Weights of a small GPT-style language model, trained from scratch on English Wikipedia.
Size: width 256, 3 heads of 128, vocabulary 5558.
Architecture: learned positions, untied embeddings, hashed n-gram embeddings.
Each number is 128 + 24 x the weight over its row's rms, rounded and kept within 0 to 255. Layers, rows and columns count from 0. Numbers have three digits each. The size before them is the row's rms in percent of the matrix's.

# up: layer 8 MLP up, 1024x256, rms 0.0637, rows 617-669, columns 128-255
# down: layer 8 MLP down (transposed), 1024x256, rms 0.0558, rows 617-668, columns 128-255
up617 097:138155133166129122111169111143147116108143156117088101141138099125105138117159087125153144114154119088174103124153096148151103135125123116103136121148148118111129115143095117111107129136119122122155129127113095131104142102157092112074137158104150157129116118114170136095113101139130121185134131151130097117088113130118124127159105130165143144113143137162114113152122106113129118116165
down617 098:106113119122120125124108109125114128146124150158144103136131141119134096127139132169159094166134099175119142108138126177099167118143145153128094148105118124136127105121194128145126167129128086123096132126131131142124128134097137128106110108105140113176139082097116115057152089108121106173169143111174175157087105097135155161152127112166132121112140159109139116110105117173141163151132
up618 094:112143117116111111155125169126099153068144167082149124131082131190169122144150123132143112125142124124091142141220113163104155171155142142099135105130137104159129138146151113117130130099115150141165093139140156103159122111094172148153118117153147139143175140124111139127105149168144116128101112169077124138150133109130136168149141114136102140099131097120120128171141162163128129133117
down618 098:146137136161133124104118090156160108132146140122106120118176153159158126190192136121104166097138108122107129149097128122081101137123094160115093113122148111117131136114140139139108167121110135080135094187097165096167107121125089123125121109125142142138121132130112094151112129131143089130151120119147127161108126126131133140158135127125103136145093130126100108084108093137092152142124
up619 115:112103125068134125110102132127081166085101160105168157134117157153116163124117097094120127111126177122107108090162122128088151107133163066111123133104122130102117124125101111121155121120149146116155174107090122125139138135123164153123126132088107145110095158096102130118147153156153118164102138081142110132117135077142135113126130132101101123131162124132128134085131073152129136078148
down619 111:130133130138143157152102158126125104161100136125109150127143133120073152137132120143080134105148151182099121151131107109156099108096159141109168142157117132117134108087161122123129124066138121099151119066098139144125158126129166194171103141118122099136106123129092083124127121163166169136108124147134121080118144138144118094130114137123127162152145113140105141130093094175128160118155
up620 094:152178149141152114100138141140110139112117075137132128141150147111162141150128162105164150130134115097164145114125148087137155188129121113129141120103132125112130138148118080112135104135148138192120144127120117107135157122115133152120140104104152169142150125145090133144126145094138116089133113152115149134155139152129125135139094106128099121103151133135085175136135160099123135118096
down620 092:156120151142128118081124148091088127162130120156160162114123111130140093153145135143151137138131131111055156114110150115134113138106118151143098143157149133095140132157108126130097113138110129134121152127110172133170147197109144134128138104143160129100146100112151137096147128137122130100142177187139136171127135094177111080094080146108141081145131136135152141151156168094156131148147
up621 092:123105112141154123106134082133150168116119170128111100117095125148107183122113083140144118140165123171136137121117107133107143135127153097148163162136106086125118130129083133126129105129107103150206125119105091160091132117118109136136141162135140155134157113150090140107156122177130112176116166128143083126138140110105111089142136127113125134140131163162099142177136150109172120099087
down621 093:115170105120122122140136129115141138120117121116138112119154118152109130147113146149146119124134118156127092095157098135171140131141159152094138117158179118114109094112126133131121108126089106140133129128119141177135162095163141146112169131128147156121132110144131128142150052107129116111105098145097150131102128074110134146132116117107148146153135116181117118124162130127174167151154
up622 103:121136126103149120130118120141080138178138133112162123168085126154129155148110129110191104156152156155113124110142124137110148120151169107147157120131160111103116115086125126163163113125136118126159174097145165119117093103104165131077127118120139115145181118131116098118171162132112173115103172139144117129136148069141092118157120144129117105102102111134119143129132155137127128088113
down622 100:138122136108150089072087091149143175124119093155152098094133150125123114104087134159151117116143137147163153103141111140096150095142125189153136130167103172124160082053102128112098176095123120138136136102092126138151170181124108114099102125133105117126114110145119148127163163133161131119089099115139100177108168099162127170106117155081117112113164099138150143138159108161128128166143
up623 097:160086139073085124139120102099137119122103135148112140082135117166128112159144112160114130117170078127103130126120181144163128184154119125132164144122151144114123154124095100149111121161110155097112112133155159133118091122095164120131117056114163148124134123097126127146122113139087147136133155104109132106151131100140112098133121131142101156096141126100107077133096129123157107104129
down623 100:116135134136102164138125136108141106156135124140137141111114131180127059103145113111124129097078114113132164122113109115124105136160123168144149129151104145100083133136085145141134147107162168153075134130123116135131102111123111127166154100131134118138115101094126112165149116142169128130104127119117139163146170134117147071134135138130118114147107133112147087158137125083126140121113
up624 092:131154093125164091138096151143156116081073100134140115108145117168115126146132117101131140112143135128162080109135107125119170114162132176130133107112114116137167152144092157116161164125140151096152106119118128105098082165105130175156142093098125168116122101124150156142144156130117111104142118126116113126127110145123115118136134129120144145141107118099107098065123151164166125112100
down624 095:103103157099142149101115160131178116124104132109108135124114133175089117147173126176125082177082138138131159109115128138101150147129145134166157139111122108116148125120124113123154134181127172115144166146110120148124107127091187083124142175122085138137140116156095167155140105105140131141138145113076128142123094125148122148162116112138136127134108154144126156146144089152103120131168
up625 102:141139161116100142113122124177143123140127137129140100176154115151162137109155108123099102132129123125123125079163106100135085146131119107122147151162123116089104108132136057133167109120133131128106139096147161158135148133103128105161081097101150130141093110140110078156141119106125126125123193122106103096159067105104135109091151143124147126135099104132111157102157130139136129127106
down625 103:119140125109120157116101107131122115121143112105114128154124138080151117149089129143100131134104125122113104111110101190130147191141137154126159120151136149116176124108124100112116173155092136153125083165106114113113141098152163119116165105103138118163189103097131111167103121120107125142162128105087127093144083111154146145144140162147118100085120129137116162104106105129111142073128
up626 099:107115117116126121109108134139144138105117136135142169140119091126129111142154098138160094178113177114105115132095137081139179126111128124163132127131131122129146146097143092088159131132122103125138126155147166143113110137099113103107135154113174139102129106071108125107119141149089122115108148133130162112105115111139177097114171157125094110125098115151125105136111171122111133132120
down626 100:147126143188102106110103127128104123139137116097181128138183161092134150141140153115112150157111085122107129123109134099084158128114092084124089133168108087127106182130093118113131083158093064155115124162138159152104152123110163087104102102151139126138150164079146152103087093143131135154169135139099109122177159123115141154117112170126121124135132093129106107151134102157129143126163
up627 101:088110134120176104116105099135107131160102174111116100147127142114095094155143124103115128147130156121134144163141138129149108138093121140105135104121117140104149163174138106125159146135136132102158138072118114086170083102113121177115145153112168102172136142164095111129140114150157177141098159131107113135150137147112146115096092143133143135090117112145154087129128160123138113138114
down627 100:109098138102113123148123145094068131111143167145118084115115115103136159128113139128157156132104129141166108122121111142158147118094109142117165109132077112075096145115131096102120171094117104102100142131107118121116143122106123110118154134122144140137144149110133087117092086120132130130149124109105181169151161130099121152111131167097106130140152132111108094103172126106075137110137
up628 098:120149093141133092163160137166120157118124089122091136096109111096181097154137101105099080131137143132141097123147102129163109120097153087126127124118108135120129147110150104119087140138125085135163143133130118114118140148127143171119138152087125149105135098117085095128138148089134125114126127138141154125144110152127137142120107135140143095126133154110125129112133121133121115122119
down628 101:137120148105083144144092144122145099148138132147140138106135101123109132127098134136095119120122152108119126133120145136107106133149126131110146108153122145124120082158152162138144149146136125128164135157151130083113118135088121114122128140153107128162071134126107136152134142135126129145120175115109127124129107128094161154129097164157124130151187114136107083177149133118146141163144
up629 097:084173142090114139123115091096119123162111123145154127155096149122162081156143137120128104169158130120113100137117138120133145139088187095124130150097125121111122163128124086111129120145116116130113142137149135119143167052170168141149162119140192124129118107105166102119162105092150155110120132137109128134138123128157147095119174129089136162093099140172131156140115100133145128100107
down629 099:098078124140148134138143118158156085087108138145139105139120116130092144110155136156093119138128150144120131129091092083109129142088175087114112159108113142121145119146141171152154150160112158095117135119115131124110147097152130117104116117159074123107119122136167163125149107149098166150094083144151117154141111093120130115145152143149143098148094152111112136094126133110122128140159
up630 094:119127134140148130108174098129146158160129158108116155118128122137112135172145089112142153117106141162148141106137157138074163128143134116092138140124089080128136154138131116051132127110100103081127131139093141119115123151127137158087138130105137154096142062105122141156119126131126105097116176138117134134119148122087114091124113140146103115154159119154121133098102122106102130129132
down630 098:184150082118109098106150153124128111108137111183111164141121115133158105132176141160124141174076147143121177143108106129088121134134144105115113154132129121113097127109149119137083140123087105108149078108147163113182151112127146120124094148100122161150127079103162133150155154137089174128123104149135110194139118154187104140169116123148099128141133139115122074100170147121071146110128
up631 100:114105131142150143101153144149129128134078095048115152146095139143095166139070095115095133127113115083118100112128133100125121172161124099119134117147140114165085162098138129145116130119152167129126124088107096072108173123109125125084158105137125115127121097173145145144134140123162159082111119088090132095098139100095144138102111092141154124115124108149120119120130104138117132102152
down631 103:067141125158109161130128138151089136123161135121115123112122110155128098144164179119103110094129136080112157128118152124110123123110088127177104037132115123128106113130124186144159133137104127099112151136126132136099098085092150062142118121179131179100157150156162117127123120112144137114121075075108130123143198138142122155115122111110135142128125136119141151108156122152126158113126
up632 091:132094095103126112122107156121147125141113077142146060104153141106110155130127092144124120153170135125136177129147109123108113125134115112110128144128151115100134105110135155127128140124132183152157163090140137148059124132105164117128102142167135118129091124114145182131164161074155146147120106123159149146148123115139151104094132174134149117125143082118142148130138158156168136169131
down632 093:095127106162099111114140085094143123136182112100125122122116162111122072172134111114110116125121091164109126068110093204142166152120133115142071102135099093176117123130128129084127122128141150133162102129164138167134112096117168133112113111107096131123123087132122122144158143126079140118108154100116114189080141138136128103169140103112117122142162174093154140111212125157148148109159
up633 098:132153123125069153141086160150102136118143109101124166115143133135154098116115142136166115126129165113165110124159100122103103176132142113120130129165116094148107119129115142145129107095090090112139145130094181139100096131109123134129126131103103120108116132108145118105176079146140102115114138183150154113109098116120123131100107156124181127125136107127174142147145179126149130131118
down633 101:095094148165061155094087133088150134133168150151151135136167149108158120113171116164130144112149135127157107110149112114133146132162077160144170139101142123085114128150111114127093111090103132132083147161125115130117151092142134116137111138139090167105156138083118105130133120118078100090169147127097143146138182139103134152124107092132141155140135122163166148101134081155130132150150
up634 092:141143071098141134165146117170096179114069110121107133156076097134138118117134143140146099150127164098159111171155093126121094117139125153115186117127126121128126135161142111113124087157105122131179142137124124087108132171114077105084145145108102137096118157108144100078154142100089153138111175152133103101101134124095132147158134132110111123137087084110115124174110137160135112106101
down634 086:083127157126139094112154157116132123135163129143104140123114141136105100114131102101145141124139117124080145136121148143118119116122135140148149110179164135124137101137158150154121140154128113124114116130120144147160147112107151140118131140079146127113107151084083091141163091121119111154129179129088134174136169128184096120147082117103126124100129141104132155100141152119122126113109
up635 097:122144101109144135149173111172097126143155126128104128177150124150152135138153127120112105133183156129159104112160134132120147107141128116109105141099060161134144148108107102063159105089145163106131130127090105158117113122092129089159166131098107137092091099163164126119094122138161136114100118153153149138122076116140132065083152158126127064067121106130123163129131161138163136155127
down635 099:096118123132128141119117109104129140133132117153126116119084169087116148125143160124135132106119123159128166147107136096117071111167098144116136117125131144125130129152125132165101107132196137163107142114109123217190183109164121147091123121135137125137151133147112100133130124121109093120170113081102128204145171127092119111178172111106168132118124113115142110136092127156127138130126
up636 105:154165127142092131109156088131095148129151157086112126097142077144115153142098091117133134109149106116104134161122149124154126156174132146111139151136111112149123216153129114109104142148128117139121131185124167105112093114125139125138099119157117131163128113154156133152122133117106113129127137101079123111129126148131119116172096090109126114142155131162107132127108118156130125087153
down636 107:091125108124123108125129129142146114143158160103125146134120101150137129148155151137128112127145114144108160143104117138118133089141126145129071135128184124141156139126118127106102120135091136138140118117146127102128131132144146123129117076203150096164136102098111150170141178118121131137151102090151084156146125112114104137160166118117063089166122110056085109118148124103112116131128
up637 103:118120096117075137133101160159115159124167141117124137160172059124111122112107127131155069112112109170107123140123117119128057159116128124123182137165081085091120138137124136111155084128120167139145154140164144100125101132134159126138144125182140131137141101110099145176143158093130169108110156132137199092083137162135167134108128091133090109145118112149129130145117116105142172123134
down637 101:130137147099131141142152160150132118158115113146107069096153097140102111139146184121119117117152129133134166171115142133108132089102126093135149112153133114091133111109178164126112142115145153088115137137172182134125167130102150139125148094073105090131119109107136111123093084137129125123153097123152159088158120119146126142105119131150142151115118139112148121093112151131103118145130
up638 087:122116125105173146096140115153114181136097123144079104139128134127118146123123111139131128147114119163138124100123143130150175114116166142092161114075169099108077167090108125159149159118124189152165162097149079110128125094091096140142163124119118109116120109137133201138121122088139136075086099099100165125130124129138111093112103109139133099145111116126132118126129120115145140128180
down638 092:109124082131151163155137112135103104141161118151134097132094051134111080104147133137126114156134131095120113145110120077095126084145105144162102124186104079143120137150171148143147144115112068104158149140111181116144111128142158111139108088138132123135128164135152112129132102143128111158173150136157145118149132097135147105162156153115137136141100083097106110155129143128157112109135
up639 108:105159079129147128122131133152118160146147125098119153174111110159122132157132110123103113119141126087116119135162128098131194138115125128069150119142140129159138168168115092096155120112119136124136101115123088136100115127138141110170165142132156163116124099202152146127146154132146148106122118174105121097122124108131143121104144105136154098077080115100100120170130136151124182082108
down639 110:134127130169162169139139106130166134123125112132096183099133167139118115149161143101124146092069130114100112060100115134122081105131104169162143090132121134147124117090121092097107144125138152124122141135132102147181153150124106125173127108112145137114128140147133136142090135110132127098118101080063158136137122152088146156110150115131090137097137119079111151146144125153123137120106
up640 090:116137136102157094153123153097109131144098125104149100131147122157141106153110148153139137117104138145168133096137136113121107131126156138100178118098159121127135139110136129152187103094110116129151144101167135080096067130121113137069127171096141118139120106115096094121153138135098135145154145129117080126124140153107134097089171108161101141143124072105096109149108137128127111141104
down640 088:114160142162145114150125123123121119124130128160140121108128109131141129133140179103091109116120111108099115142057106129113163096169133138132165123111147141134147106118148144120120143139137119095097110129116086113129153161109104127153104089150116128110154107124135126146107117138123118107139112102146113138163152146138128164107100147107137107102147132116146122119139112105128121149135
up641 093:151121154129141133156154139142095126140097110134094097152121077140133139125136126136127104150123146160154166113087114141151110122135139128084129132119117135127114120123135111150113122121057120126117140154129115085175155142118113150133116125129126120149127135100142157105157194119123143125134158116146177102089114144123139152108097129122095099097154145161164121103139122157135129122102
down641 094:160120137087114145141128131128137114107121132147121153146121139113134097106190152164109158126087143135160133088118129119145135127142151148153024092073111106127133125150114130107110095144113171116160151116067132120116102160160082168123134098113137145123112116094154103132125092080178141135122120183086101132153151120157113135115126133168146127130147146126113130121132115108093145119134
up642 088:153131128106078135124152122134112163115151150102131096160130134115146119120148102153139096158112166177116140154134143107097157183168159098173156152173103129079147123116178133104121164143098150108133153108191138113104127135101133126113100148124123124140091131174135111125117102126173149133122123131159163137104122153111135150120108124139130158127159110093134126112134189112143153150153
down642 085:181144143117108112126133098136122159137143116151152107168125099127154132124167121160138129112140115134116103141103102141119134115174122133144085105164132105120150107088151129135115179125158135095119129142115159150117160133141126129130154169125161127150135108113120120095133078123144144155104125057104134215109133108137109147133132098173115136147168124089181119141187117144141099121141
up643 100:126062119105087115128156097142119127123122126119144166163116148102135132131123106156111133139115106131100109130149095125160132122184112108071119097135138146107109129107117060113155165112137143100121144106155153106116184111117116139109081156121132114154147112112117147094154144125126125135104141107145166155122100125129109114077164132148125135141101102104129144148133092151100125072116
down643 097:124160126158104144151090137115142121144098118148095123146132141150136125145115103128113061158143139122091126127072119139121132111082113108136152178110128170120114156148154151146157086147113194169167158140133117160112116131091130105114114122138145098117131136150123147105128158116118129101160137098092180085116109118087162137155121167122123134108143137112152099126067144088128100136141
up644 100:129150174149084138067129114127074156132097152125102137186120162127118128172136137105158107155137143108099108158121167072160153168124162069125127110093106152172124152086124104137126153160142116104171135091112125112084160089081125143109152138116159128120149089111103132129124154104146094103107158139085150120096133130106130080126118123110129112108092125182086157100124127134124130154110
down644 098:141135101157114101156142146142166102131156147171146112106096114134139132146135103144090146091124124128096135140108131131111152145143104088179141128112163113108176158142140118104113098136130112173108118096090128104122144137126156128158066141116130096123113115115140119163203153119112101114141158133121132125133175144142144128141135098105122127153155176115135123134129120161118095147140
up645 096:110151137156137138075107100150095113123132164077147134151095102166103103137043113138145099122150178140115134131111160110138158132099129070126137111129157118117121146103136130107145125150130099129131183100140119147133154121140152128158124126085138103107147145102125123163130118141115113112090120132145108121087105127107108104109134115108127095136095121184124106104152177124153148133125
down645 097:082160155154146128146121146140152100148094130135144144092069129138134122117110123132152137097170095162141179135095147132132165071162149121172123116130084143107115135123183139125148073161148122145097121103094088182166111150139130129138116108125135115128161168148086118139120117145131158129133086130084135140158130135132099156148082096082140156146128171135117121147155136116138133142081
up646 096:126138096091140105131124076124153124127174127143137141118133100129132107126120117149103098152156152075134151092136155137130119193143138129143124095105121157169123101149128105111127074116116142116117134130142118152121128100115172123157136124120141142158152092157114158123121164156093150112098140137113133141121132150124163138107123143113174124131177080151147145107150122153160125100190
down646 097:172151132132138168143125129131129118115174106142133136133125110140082112118126150112103132110108090100120185157113090098155117129139113091157059139144172106136110099111092108192113137130139109135110148116125148135131116102129134093184144132179116137104160136144117124151135131127126115107126113123104091138147124120151058119148152109167135135130107170117154155147213137111135110137118
up647 096:114145175177148115146157128170108130146114142130125138107115128169148143174145150096138121113127171118150101116101164112158101118119178103129137151172080124153129180098124136094130142094110108146136124150097130131132131082134124137114124134145140150186172128130108133146111136084128133104112161155127120113146117143140136139142166126145110097125144144139112149177133122132119123138125
down647 100:127165177157099126145131146142121135152106127119135123095075133140144125207101111116124099080158128135146141184115112158127134108120102083139113131195155118139069130147164138078114135134154093143109132147124109151123146161142124113140127109141110150163124134114125089150145128130136107120104170155104095110147141122135114131092100116136139068103149126113134147147140153152138103100091
up648 084:124158126116141134094133126131146139105125129115097158124114141152161129143127116090090157124164155104146160101107118104182154162137119115135166130132123145123135156155140123126138111147144153133131143127146140110132081134156104091072115109126166121125116115154123147135123152126137085101150144151104145105152104126117102110120162123110175121090159126191113110159134166156152153124116
down648 089:095108174158179118147133171133163122170133101148124123142143145086142147152110115154164114119120117139105098135148157163086134152138153138114124104118143126123142098124123147138152159114177131127153098139096127163154137119109151166122127135141106122140116140188118114162135100109114096148134109106116091110118121152160160158150129107108081125141136145142128165172118106127100125136154
up649 094:126145097106112074086174136148110118099136123132134145161130132143185185140083124148115116124158122100130149089124113117154113125100149104096129163150143130143105102106103138103115105097123149121151132128106132125137162123127081114102174136133145141100142106123114126066108163111159111173164122157136133129101116116155147136177117094096129097146115118130121141117128172131169127095120
down649 094:095135128145136150092111115141121155143087136068102139090165170151171116130165140165130120097131155152103081140117118114117136120137125142132117101149129128087173129149138131116093110120153121146130139168104140146155153079133149106102120145167127102113122132158171121110139127130162129111156137114114125122140160100133139095129123101122137129117146151108123112120136147145143105134148
up650 110:114145135142154152148137153143148163137123140145118148113115152171117141136117121118094126137150119133126121145097111134115127116142182144139151134136141157156134129082129142165127109134093115146142176124141065111102162095131167111082107133109101160124158119141116192141099096149157137158110107109126110141101132115096143135118155118173138121144145138155126156157130147150169128118098
down650 110:107112139141142159126124112138145126129154176155110127131114182156112128108179165123091110162126162124104117169122088127108180143108143187167145147110116129147123128109142147162132139165102143131153122126127126155088133103155154144055076133159133141095155149146111169192101075136140114126121113086131089108138151108138083104157159119125156141111144168123162118085119113110159110110111
up651 107:132124123122150168137130163154111146122110099137097113152145127119102170152104166125111109118097123144119104115136102116098115161154138121115145115129136143163145128142147086128127131128090132124132114110143116106101159130130163168152131147154124186168127122156110142143075132135133115156118147185108130144165096124119133066134124107104100112168135128163098170078147107136121191157173
down651 108:152093133131159149132156110147141153143165130117144119063120106112118133135083083111115105128113125115126158122136109118169082140139146097115144132113095094143103133125104112110133135171149137145151102168083156100152088123156131157132136117075142158139152117111124117112099134137122116132147127131151100120145116106070125090121098126086193079132132131176101113124139110092164137140088
up652 113:147142105106136137126120093162097140116098121120099128132110095141152126094099140131092059153149140101162131149147179128144136152114145138119154144113162150134124170117129114141133150141106111140152138179151136098137091094107123113138104158135132150140100153176093128116116115078169144165094133122109159120143089110139126143129123106137099164157106096097111116122094122152155128042130
down652 100:195173143144102099109179135129112123109133139131137084131130112124093101126146165166152108159130104130104125136093123118123165155132124160093142151131138126081122136134112104111119147127109165118126088122119109088159146143100119112156162137107152146118136137123134155162123118144121161112080176121154143150154097136166071137116120115118145096095123128096129126132040121123151121124110
up653 088:126094150085111141140134137099130114145121129080123139135140078173153118111114108161167123123128127172091142129138146127128151151134135127131120130113154114081116152104127129119134118128110117156150102131123129120166142091071145158153123125104123128157091107145101143143124144138138074121151193153162138122122096104129147127133147139152147129152146074162138106101111120133153105159171
down653 091:109157151149120118108140148089144119158074105112083095115088166173159150162129121081128211103149109135153090140148115134132123113127141157143117132179110146119119177133090109145147074124138155103143127160102062153151071154133080117122108120120123164133100113139117133131135096136136160121143099098129130119148129180114106149118109090149148119126143181127084148120094110165081128109159
up654 098:157102150118120123130102125144114136150155136106109094118132138157099114096103114177164095133119157139136127098122111082120129121117139139085161117097113153124150134110136134157148180116117141122143113121152125115138123129120167073092116103101086127157112084149104098107088121126161113121121130134157129108135128132138156101080101131089124163142128102123092144155145111112129106142138
down654 097:169148094133116130176132110151112133135153150091134155150159095133146113148087148132127145114138133131105122135164114157126047142151124121169101167146115137103129117097124119125164183123138111146104130137132163133102127193155131120101132094091090112116158087134139118095117111093137142078169178087178094136159139103119153119182091120127069136139119104105114134152137097133129099112069
up655 093:128134145104158109114106106125139111183101131104104108160131102141096155114109126133149104163152119107178155134116134145118108169085120109145130135141102148116135153151123147110154131109093133154171094090106165116097138126101120126094132128083133140122164123143122136095109142086128138108132144126151113096098142140141103122051106131105152120154111156112128139120142120096136158142138
down655 097:113108172148129149150134142150172176112122164121126134142128118069141110152126119123132135158086130141127094111168145129133181137124111153128121094127140127165106103106113125118110141108079131158129168149153132158129127149135126178123118094144109086123114138080150111085186094115145167130154159116088101127137129100110109186155163117131105153107096155160132100105134100153123125102106
up656 099:152102159142106119106169109125088120176116104141142115136118106122146087125115124123160122147150123098166149136156118100141114131127126111125150108123133133138119118136105121134156164125129061126101118121065134134121110147069115093151135133122111168144113128151183120110147147079152112157140127083104164128120109098152125136133104093131145148108161136114100200101132145161136114128124
down656 101:169110108159171149118097133089131139133112117120131178088148104138150102149118124166134105095143110137159137167162143134147087106116121133133145125154168142133163126152128132129175150100133134116114127153159134136080120142156115137117171100143147115139130095077125105092141117116156115145148125152126168126124123117133101142187127133080108122136114070112155086112109148152170107121107
up657 090:111147142106127080137119110123112128108138125122162132117161149184132101123128133144189136142127163142117091122102164111127128161186146098101122123144135107136173118133144142119172099136125116134084141123132106103143123116107103111083150123111133136140166091123137131105124109148159129127122146146159126153153095157151147122112123104122145105099133146129072171143120131139125123141125
down657 090:132123155136087128146124085122099101119128105151116125125161153130155172133141140132096097117103137163127134093088123179095133128131109160113137103119138139119118103103127149153100124115138129101110095128114163132096122118104145154139145101134122167117124107141093075138098075141122155104119152134130105135125126136093122140118161156085104121146130146134116153122117143130173168101156
up658 099:175142120064168145137139115132121111085134136112136107201086115158141094156108143089162082158126089144163120101140137137135143153133118120110144142108136150135125140165087090148151132085135127131158128121152099113093133118133149129116139156142129130116180136171090132163137132096133123168106160153129138079131106145126113090130147108136078152139127109121092169157105089172156120092135
down658 097:186132139148149093154130144145133149124100148149118126103151153146120115133143163107111111148114115122144093121161116107109122118147098166151169127152169135077146111150147085156125146113137110123132130091134115137126129123112136133119165115177103147136157139156147113154157109139127155116058096134139108120150110105150087167134172079102143132144129170149112128132065067125163127128097
up659 090:105109165116136159178094105157144166125151083095116116136125152117113121116153127154134094155129142136155099122125091124088169144157153163118145146137160102124142135143113141094140159106115111150149181092142106134120111123124119157137113129122100128198124136154087136123143101091123137126106171122140096162125151117130092080106171103163084118143101089149141139109175110104144113092139
down659 094:101148134123124105103146148119109117131113152103140098120117139114165147136130124073140118119123135155115116142055092137095129135147112158132142168122165109115138091157133113091154150126188128116114135121097113138146110105126166082168095107097123153123132097175121110140101119135117112161125126145126138099194143089133134129153114123097124136110081078124105160109193149076104137141073
up660 116:154147098110131102102066096138126154093117103104174098131147165146122141108126119146146077115137139139133136112150112133128159123157134054136161140125106101147145120124143115153174076088166102162166116120116111117133133095112137144152125119100101131141146126118095117102171127159108112130079132131110120118131109113089114103094133091140116125143160100141130159111144117097137129135135
down660 114:148106095110125145096078115131110118137101059150127101113141134096116100153152143178120147082151149142175097106131142140107158129118084117083135124140139117097141127153112146097151108130139112109114104089144129122133118104113118124121153131114131133150121121127158095141151114125146086120114127140128129116154125159156127133101171170130080128103143105166100152107109084123182115094100
up661 090:091097104148127143150129137096160132074139126103168073103094113144145101095107153158133102122180144105139095104125147096093106141122154100157152156143098114121125147096125154150151110094158125136136090163156149120124149116160145149104120075110120120111124149190110147126112157125083142116147140139175110093159092142158113139100122141136163110161123131146132129133087119146142155154117
down661 093:129091129172118132134131160108157114115145142101086149165123114093134116146140147110111166134112120139098143137097138161145159157132142136114052117133164129145186105093134136151137128119146156131127105135119127138113120106142127123126126149138094154142134130129151110142102137081123144109122148102140105124135144155117133107137107130153169090131113128087146130140118156082152141154158
up662 092:159110081109133121134091143148102117141079086120134128092135128182117121146117141136127130116118118163075148148119148110135141123183113150096137114070117148107108108110165121134113102096137164136077128117135055119091134140119181110137158149143165092138148129149096180188096125129126125169144126126137141112134137138129106141149150113112125126113138102116113137140106100121131100145121
down662 097:137129120124119172146142152124136152144123114135088127103127136130146135133162101141113130092079111140102108135129161129142113146109112143170124139166125164091094122117131129151057131163136103123145097130116112112126118132088145143163139091084097130189096132092129134132130112096175108160133084125130138170110129137146060136130165108123140124154138126115124090113120101109116142108135
up663 103:126128107090139116171104123174119192069138147116128089139160121132171153125128143110141149124100119165148132130144101115145148116091145139150159148082123156120176105112137129152120146095098131115180167134106120113099103123140149119142105087132113135109146139126123131140106141135101150140113130134111180090119120143114151165099140083133074158130107097095098109131110085161180150121140
down663 095:105130132110154115130136100136159117108118101108173163156126169163084121119107112162145172106108112125136154122144148099118138129139155115124165137140096122132092123127163133125100135131096158176125142112097138102133120135120140144126157144108096172134155088108149178124159113173114120138124162143128149120159132151118126104162126096152112118137122165078135111158069125106099153110159
up664 092:141125149125164112123138112166150171137132125120119079162106126137109151119132138120143088119113109147132170139128095110132144138080116095113150110114113107121079102148124117149119147126148120108164134128125105135176118159112142160080115108104116151110132119140137108144145111107142156115114142099111112104144133106138142118139138125110119144184098130154120125176119119143140119107117
down664 090:108117111133107145096152180131128134131122101170123164119126138167139120154149102110100117107080119136120099124127133130097175113154143142098161125100121101155134128154126170139075118134159105111120138175118140099116128103141095127099121106138107129119096133125124160145141121142109130115140136140119106103176179163132114084130120101116135148121135117115071115123150159180159095134115
up665 104:137119116152139131117144161154127153130087087115138141146101151101097132116083116140152075125142126119125147136166120136099176103163157135082119119100126093173107123138137075181130124117102147151148130146107137090102113147076138106085132089121106138123108112102169145111156139156150123163105148124107119130162111160134154142126127125101093150119114128162054117105135189171094136097101
down665 105:122127125103121143166111152140122133126100110146124119163140078107155163129126101096129077089085069113127142150107146121094132158124136117119168053102156101137134137132118158157122109108163160132143134178123129072143132134164161113105158113140138185130144114139190120113114190095097127121142130094117121199110129122115143133153123068124117141143135128155090128164150107125116152134123
up666 098:142112155131097141126112120166086164118131108103079143147150139101150092123161107145160100160136124146129123124140149107116093129179130072095131110109134090118096097097066108158181116114142129126149172083117150119138128102127110110111163157123119126153148167099136092118170158119153128124136137092095103127130111076145111106104095126139086139156100119097132124138167112147129158099089
down666 098:129132113112139105137154149113126161092113148139146085095127129156120146088132144147120135159116086171080122166115158114143104123144115117100122185105127155088121131094151141116140118138123113133113085141140160142125149164097107103109128114108085142136100102106111156157116157193147125130169120126133142126135107105068143149129140128095143120143147111142135134101091063181179128163129
up667 095:115123094111132137121134141126128129091128116127150130159114143140126148142143132108171171157121108163111118106123105140121128124125132105117138153155132126132118116150130047146156181099104163144172177173113118130139121128141096126114163155142133131130182110111106145042128156103160146149141101130136173149150094145143119145142097165113125068126108103086136151098141102122135122088131
down667 098:108114097183129158079120112093106102128143160136150123129127126108116157138155117098178135135125101143162122166124127132161147104159126085170121124167148160136124115105162110097148124108127149130098089147115123219120149116085131128135120110166133128142118110119185127130113108130145107113191073129091137153094130148162109111176107123123163130131126126105105149126119104153129132113162
up668 090:164150160082140103151145111156124154085104099081110198120156142163097138113135087117098139114109134169149079147146133129164123108148106145151173131149155152149128122120138124110169162134122105177124165125063158125150070173120136098123170111110123134108142122117141109133140161126122148129120120101133122102120108116113122140126103113110157125130109137136131131113121119173142153111127
down668 093:137083123102115122116112135093148084103114128155144123135163107126161140160123149159094156098132161118139144128115154113141145098146128157140096158130173116106140125134160184109125134098129113115092115141118138175117126139116171122176120163133109147119140160093115107140119127103152070140181107166112136134144148156125098117120106112119098149107171137142150142117124104185140118098133
up669 100:093122116113137133138090140144093124150122112112096087172106115141122117133098132116143088175136131105117103132091149123119112165162149142123142115112143178131124114140102171105126155083139109143123141082093079129147109076140151174121157108115125122135091140123120167128091165126133146172141163175096146106121127111131144137131120146165065126150135152204104163123153091127107114145123